From a checkpoint of a small transformer trained on Wikipedia: 2 heads of 64 (1 for keys and values), vocabulary 8192.
Each number is 128 + 24 x the weight over the matrix's rms, rounded and kept within 0 to 255. Layers, rows and columns count from 0.

# layer 15 attention output (transposed), 128x128, rms 0.111, rows 54-62,118-125, columns 0-127
[[116 110 131 133 137 127 107 148 145 171 116 119 132 127 122 127 168 135 123 125 119  94 103 132 157 136 113 133 143 120  95  94 126 129 141 160 160 122 122 120 116 150 137 115 169 173 151  83 155 119  83 153 132 159 167 139 169 156 112 159 129 141 136 129 121 175 139 115 107  98 151  98 101 112 124 155 117 124 146 157 124 104 123 145 143 125 121 122 109 119  87   8 136 123  99 106 150  92 136 105 112 102 113 120 146  87 156 113 147 111 125 141 157 140 161 138 111 127 102 129 151 104  93 109 147 129 197 119]
 [137 119 147 115 120 134 159 139 146  96 115 129 116 127 139 145 109 161 130 121 122 145 128  81 108 123 136 110 101 149 125 139 143 123 115 128 106 136 137 120 124 112 147 181  70 122 144 170 138 157 140  93 147 102 136 118  98  92 126 119  89 125 129 141 130 121 132 127 131 177 134 119 138 138  86  97 115 148 122  96 141 122 126 159 115 115 137 143 114 151 131 205 123 134 108 134 132 132 122 169 145 138 128 128  97 128 142 127 133 123 143 105 120 131 125 145 114 133 122 120 162 108 135 151 121 105  96 171]
 [136 133 152 111 135 129 170 135 137 126 207 154 127 124 128 101 114 151 147 129 123 148 121 155 165 161 110 156 131 111 140 139 118 133  88  84 147 117 180 119 116 167 139 117 125 134 125 114  76 153 174  83 137 136 108 102  91 117 140 121 109 135 139 110  95 104  99 127 153 122 122 138 154 129 130 115 127 154  85 104 128 135 120 111 120 129 144  91 145 120 137 141 116 162 146 147 100 154 134 144 172 139 143 151 131 112  70 114 141 137 160  89 117 128  76 105 144 120 102 142 154 171 107 174 103  94  51 174]
 [122 110 132 157 139 133 125 124 125  65 114  95 134 129 131 143  90 130 131 127 130 149 159 104  99 118 146  85 109 162 160 155 139 113 119 146 105 128 114 129 139  65 132 126  96  87 120 203 152 132 150  94 121  97 129 129 114 140 136 102 110  99 146 125 145 115 129 150 155 162 105 137 154 145 133  71 135 127 117 144 140 116 124 131 123 125 141 123 144 169 161 229 124 127 151 134 135 150 133 126 165 113 117 141  95 196 141 127  93 117 152 126 122 121 124 135 121 140 140 120 114 100 171 120 149 133 118 107]
 [137 116 135 123 117  94 130 146 119 158 174 131 147 123 133  88 106 116 157 152 143 141 177 161 125 102  86 136 120 115 126 138 118  93  93  90 143 101 145 142 117 131 123 103 160 110 128 121 104 135 143 124 116 139 107 157 132 175 156 136 142 113 124  80 112 137 129 130 199  88  95 133 116 152 111 139 151 127  91  93 127 114 134  86 138 102 108 110 176 125 167 140 130 124 186 119 132 139 181 150 156 111 131 122 112 144  72  85 113 147 187 119 125 160 101  94 143 143 160 155 114 153 105 144  82 114  72 129]
 [118 101 135 132 137 179  91 126 170 138 104 106 147 123 115 142 159 130 110 121 126 115  80 115 140 135 119 143 103 133  96  99 131 170 149 174 161 149 125 112 142 137 138 156 132 172 163 110 153 145 101 148 126 135 174 136 159  97 140 142  78 131 144 152 156 157 129 120 114 127 145  73 136 107 129 177  98 124 154 174 127 129 117 151  95 139 144 114 113 119  99  38 128 139 109 109 138  95 114 128  86 118  99 123 162 121 150 139 123 103 136 137 128 109 153 126  94 109 130 112 137 106 139 104 167 126 172 135]
 [119 126 146 161 136 205 126 111 138 122 131  94 162 122 107 114 165 132 122 138 123 147  70 127 128 159 139 143 102 114  88 125 134 176 144 156 172 164 145 145 155 122 131 140 119 172 137 112 128 153 131 144 123 130 152 110 129  93 142 123  80 120 148 156 126 150 127 141  84 140 127 107 162  88 153 188 103 110 142 189  98 142 120 137  88 149 149 118 116 131 112  60 135 152 106 113 123 129  95 144 113 116 128 158 169 146 129 143 113 115 140 126 118  89 116 125 117 106 112  91 133 105 172 122 156 155 157 142]
 [114  57 132 113 132 107  88 102 120 134 118 113 108 128  99 145 122  82 143 119 131 101 171 128 113 102  99 103 108 156 158 119 108  70 123 140  90  87 115  94 136  93 121 106 174  87 114 153 123  92  98 118  85 102 126 139 127 194 132 128 138 130 138  66 151 111 129 103 183 107  90 115 105 153 128  75 173 130 131  94 113 139 119  90 170 124 118 124 142 137 165 151 139 134 179  92 158 153 119 113 123 127 105 104 127 150 136 112  98 121 182 141 125 147 125 119 156 125 168 137  99 122 106 120 118  86 119 106]
 [124  71 132 117 154 128 105 133 146 125  95 119 125  95 161 170 132 125 125 110 139  99 147  92 129  88 101  99 104 175 123 119 114  81 138 152 104 116  96  91 148 105 143 109 111 134 113 146 113 109  71 106 127 108 132 125 111 151 142 129 125 124 142  99 137  83 110 101 169 121 111 102 102 116 143 103 130 148 112  81 146 103 144 138 172 105 146 147 108 138 132 154 140 102 133 109 141 104 145 113 130 118  90  70 110 136 157 126 137 120 164 142 147 169 166 157 119 159 119 129 155 115 105 131 125 101 106 136]
 [152 133 156 123 133 133 105 134 123 110 111 138 119 124 117 125 101 133 133 118  71 119 153 133 159 141  77 126 105 131 152 105 119 141 127 148 119 117  97 147 151 119 150  87 132 100 133 100 148 122 132 164 143 144 131 130 104 151 137 128  97 164 134 137 120 154 129 132  69 106 134  97 135 101 153 158 135 147 146 161  67 139 100 166 148 120 100 100 140 132 142  77 127 156 115 141 104 105  88 110 108 105  90 131 142 107 158 120 153 118 130 109 134 138 113 124  86 131 123 184 114  94 115 122 142 122 151 152]
 [ 88 144 111 140 125 124 170 143 132 118 139 105 164 120 162 139 165 133 129 154 162 127  89 120 112  84 168 137 161 133 104 122 162 103 131 125 160 133 156 115  88 147 100 176 106 178 157 163 119 170 121  88 102  98 121 109 153 100 131 144 148  86 105 104 118 105 138 160 189 141 130 134  81 129  95  98 119 106  91  91 167 144 152 115 128 127 132 127 118 159  87 191 104 108 133 115 142 139 166 141 153 161 154 138 101 139  99 134 105 143 142 117 129 150 169 150 166 103 167  78 129 110 149 140 143 122 101 100]
 [ 93 200 154 134 183 132 103 135 165 161 200 101 153 109 151 157 161 141 112 133 141 104  91  93 111 106 107 148 135 127 113 107 137 128 122 129 175  96 179 121  66 157  89 163 137 183 141 145 115 145 158 112  90  96 140 123 142 103 129 138  88 117 135 114 119 120 123 150 194 129 103 125  52 139 109 108 167 117 106 113 187 128 133 135 146 110 137 107 122 116 109 125 145 103 134 116 133 139 120 165 170 130 116 134 100 112 117 114  83 125 167 120 141 119 147 139 175 104 184 121 153 131 133 101 128  76 107 125]
 [ 89  99  99 172 112 152 166 127 142 103 122 120 146 138 142 125 146 142 136 118 156 125  95 108 112 105 164 128 169 128 143 158 166 119 135 154 140 144 143 107 104 101 101 148 122 135 138 140 138 167 116 107  98 114 126 118 128 130 120 108 154 108 132 112 138 109 110 139 141 137 127 137 135 143 113 101 116 143 119 102 144 151 175  94 128 145 130 127 114 144 104 221 107 137 132 106 156 176 154 112 128 159 159 142 117 179  87 132 114 134 164 125 117 124 164 158 173 122 123  94 115 118 109 151 148 112 112  89]
 [109 163 139 128 142 124 114 127 146 137 176 103 140 115 139 103 157 152 142  96 108 124 113 112 115 104 128 136 127 121 130  85 120 122 128 126 156 102 155 119  71 166 127 127 111 122 132 119 144 149 174 168  94 119 147 107 120 134 141 140 148 140 149 134 142 151 137 129 168 125 108 126 125 128 136 143 165 140 135 147 136 136 102 135 143 119 108 115 139 128 134 113 105 139 148  90 136 190 142 147 123 140 125 141 131 139 142 121 115 144 148  94 123 114 131 139 156 131 145 144  98 107  81 145 126  88 115 126]
 [145 108 147 132 121 149 130  89 155 114 122 107 127 143 117 127 113 128 124 114 103 125 121 131 154 137 112 141 110 126 125 119 121 141 126 152 118 114 101 115 152 105 141 124 131 109 123 102 128 121 121 113 122 139 130 122 121 112 133 135 104 142 117 113 131 124 105 138 110 101 106  89 142 116 139 146 112 110 156 164  68 126 123 135 121 129 125 119 130 121 125 103 117 132 124 126 122  85 101  88  91 122 117 131 170 124 137 121 148  96 137 125 126 122 139 119  91  98 134 164 114 118 142 124 134 115 137 134]
 [149 110 163 142 122 168 111 101 147 109 119 126 126 128 120 122 125 136 106 118 130 143 139 120 123 153  96 146 111 136 126 140 132 154 125 159 106 144 126 136 160  95 126 110 132 135 103 125 119 121 123 116 127 128 129 114 103 132 121 109  94 137 109 121 117 132  88 128  92 114 101 103 151 119 127 162  96 121 141 155  76 120 133 127 115 132 138 124 106 139 126 116 143 143 123 133 130 118  89 131 120 109 116 126 160 127 126 115 130 105 157 120 122 107 128 125 107 100 105 139 129 128 156 113 117 119 143 161]
 [ 89  83 105 122 123 166 149  82 140 110 128  95 135 127 114 102 144 119 180 112  93  87  84 137 132 115 140 147 141  88 169 118 101 104 143 158 131 135 135  99 116 111 134 123 159  79 114 125 132 136  95 146  69 104 121 104 129 135 145  99 146 153 152 107 171  91 120  93 122 102 117 136 120 131 140 116 148 131 149 105  77 150 147  99 133 128 123 133 131 111 123 157 102 140 163  84 176 169 122 118  76 187 143 110 150 167 112 147 140 121 139 130 104 116 141 131 163 115 148 117  87 136  98 178 167  85  84  83]]
# layer 15 attention value, 64x128, rms 0.111, rows 55-62, columns 0-127
[[160 120 120 157 117 141  92 102 128 134 136  98 148 124 136 118 113 128 141 149 137 136 134 151 144 132 122 156 142 127 160 132 148 137  89 122 172 149 113 174 124 126 101 112 127  88 135 107 133  65 147 128 171 114 138 154 114 167 134 116 101 143 116 142 101 114 134 119 134 120 175 125 165 132 166 134 135 114 128 130 123 116 122 112 140 178 118 164 124 105  99 111 132 167 122 110 119 152 136 117 106 127 125 119  96 121  83 108 103 117 149 135 141 141 142 146 131 139 112 123 114 140 110 103 102 113 133 113]
 [206  96 128  99 154  96 163 169 106 177 101  69 127 146 128 137 146  69 129 150 142  92 126 156 161 114 112 179 166 129 132 142 158 136 137  87 166 131 141 131 132 121  94 104 109 135 156 142  96 119 125 127  87 135 122 140 131 151 122 138 103 130 105 150 125 189 145 122 108 142 168  79 147 147 125 114 167  94 166 103 144 152 128  92 174 140 155 153 174 117 103 145 129 133 142 123 155 152 154 110 102 112 142  69 137 150 111 150  94 106 147 134 111 160 169 158 118  89  48 113 131 137 137 141 120 105 158 124]
 [165 146 118 101 104 161  93 124 150 119 136 112 169  99 125 119 126 117 160 151 120 108 143  84 138 130  98 130 134 141 183 133 156 143 125 170 156 153 163 174 131 137 124 153 139  93 127  97 185 126 141 100 158  73 155 103 119 145 150 108 116 155 154 135 121 144 130 124 126 116 151 133 108 116 177 163 122  97 154 136 138 119 107 167  92 130  87 162 111 118 142 117 121 155 121 132 111 140 151 116 108 123 113 167  90 125 106 134 112 118 110 118 124 156 115 102  59 155 150 128  85 116 124 106 129 136 133 101]
 [150 125  94 112 163 116 130 166 132 159  94 150 114 110 147 147 110  80 135 133 128  86 149 138 122 126 120 152 128 145 132 115 115 107 177 136 122 162 132 142 145  76 114 161 118 132 162 172 142 154 121 105 146 106 121 111 139 143 112 123  77 143 111 106 101 168 112 137 115 118 111  67  93 135  99 115 172 107 141 113 147 122  91  91 128 120 136 123 166  75 111 129 108 133 130 135 149 120 156  95 135 100 111  86 160 138 130 119  76  98 129 107  96 137 149 132  72 153 112 129 140 135 134 103 160 132 129 152]
 [130 137 129 129 116 163 114 118 104 104 126 143 100 104 144 125 164 134 143 106 120 124 133 148 137 141 162 101 106 105 117 136 131 119 123  90 111 147 104 133 107 138 150 112 129 106  84 146 109 153 134 134 129 123 111 134 140 102 138 106 153 124 130 160 152 126 143 139 109 155 128 154 111 159 125 120  97 147 122 100 109 115 107 130 153 126 125 100  93 158 147 126 131 124 128 137 130 155 112 143 151 138 171 128 135 112 132 127 130 181 139 148 127  95 116 146 158 119 123 108 145 127 115 119 111 124 131 127]
 [132 122 131 132 136 137 134 131 100 132 139 140 106 130 116 138 139 146 141 115 127 111 134 129 165 135 162 108 103 108 155 129 131 106 139 120 136 120 136 109 123 170 150 135 129 132 113 148 151 136 128 150 123 155 138 118 151 130 104 151 170 143 152 170 167 161 165 136 132 145 167 168 117 139 132 103  99 128 142 104  99 135 110 133 124 140 115 137 116 167 139 144 135 124 129 163 105 157 132 151 138 143 181 111 111 118 130 141 124 179 123 125 133 117 116 120 137 107 136 133 157 165 145 153 124 132 124 127]
 [205 134 119 102 131 152 102 142 150 126  93 153 146  98 145 109 121  80 121 125 130 118 111 115 103 103 102 164  91 141 129 126 166 103 184 156 102 157 130 173 108 122 145 154 111 120 139 134 123 175 145 136 116  83 132 102 113 124 120 109  80 116 140  95 113 149  84 155  80 120 120 107  91 148 159 183 146 126 148 139 131 127  98 140  50  89 124  80 110  89 119 125 122 127 124  79 126 144 164  99 171  99 103 147 144 106 138 104 108 127 110 116 128 186 137 129  69 155 142 147  91  91  98  85 154 131 144 123]
 [182 103 121  92 116 167  79 152 158 119 103 152 150 111 146 135 112 114 126 131 125 130 127 143 145 101 129 117 144 128 152 134 185 144 151 124  79 179 115 152  75 123  86 142 119  90 153 108 106 164 126 140 111  75 165 144 116 163 103 143  77 131 161 110 139 140 122 130 119 109 139 116 100 143 166 132 127 155 118 118 133 115 100 137 132 135  91 115 119 139 104 111  98 169 144 117 104 156 156 137 142 159 120 209 128  97  86  87 113  97 106 112 127 179 148  99 122 134 148 139  97  96 110  94 117 149 151 129]]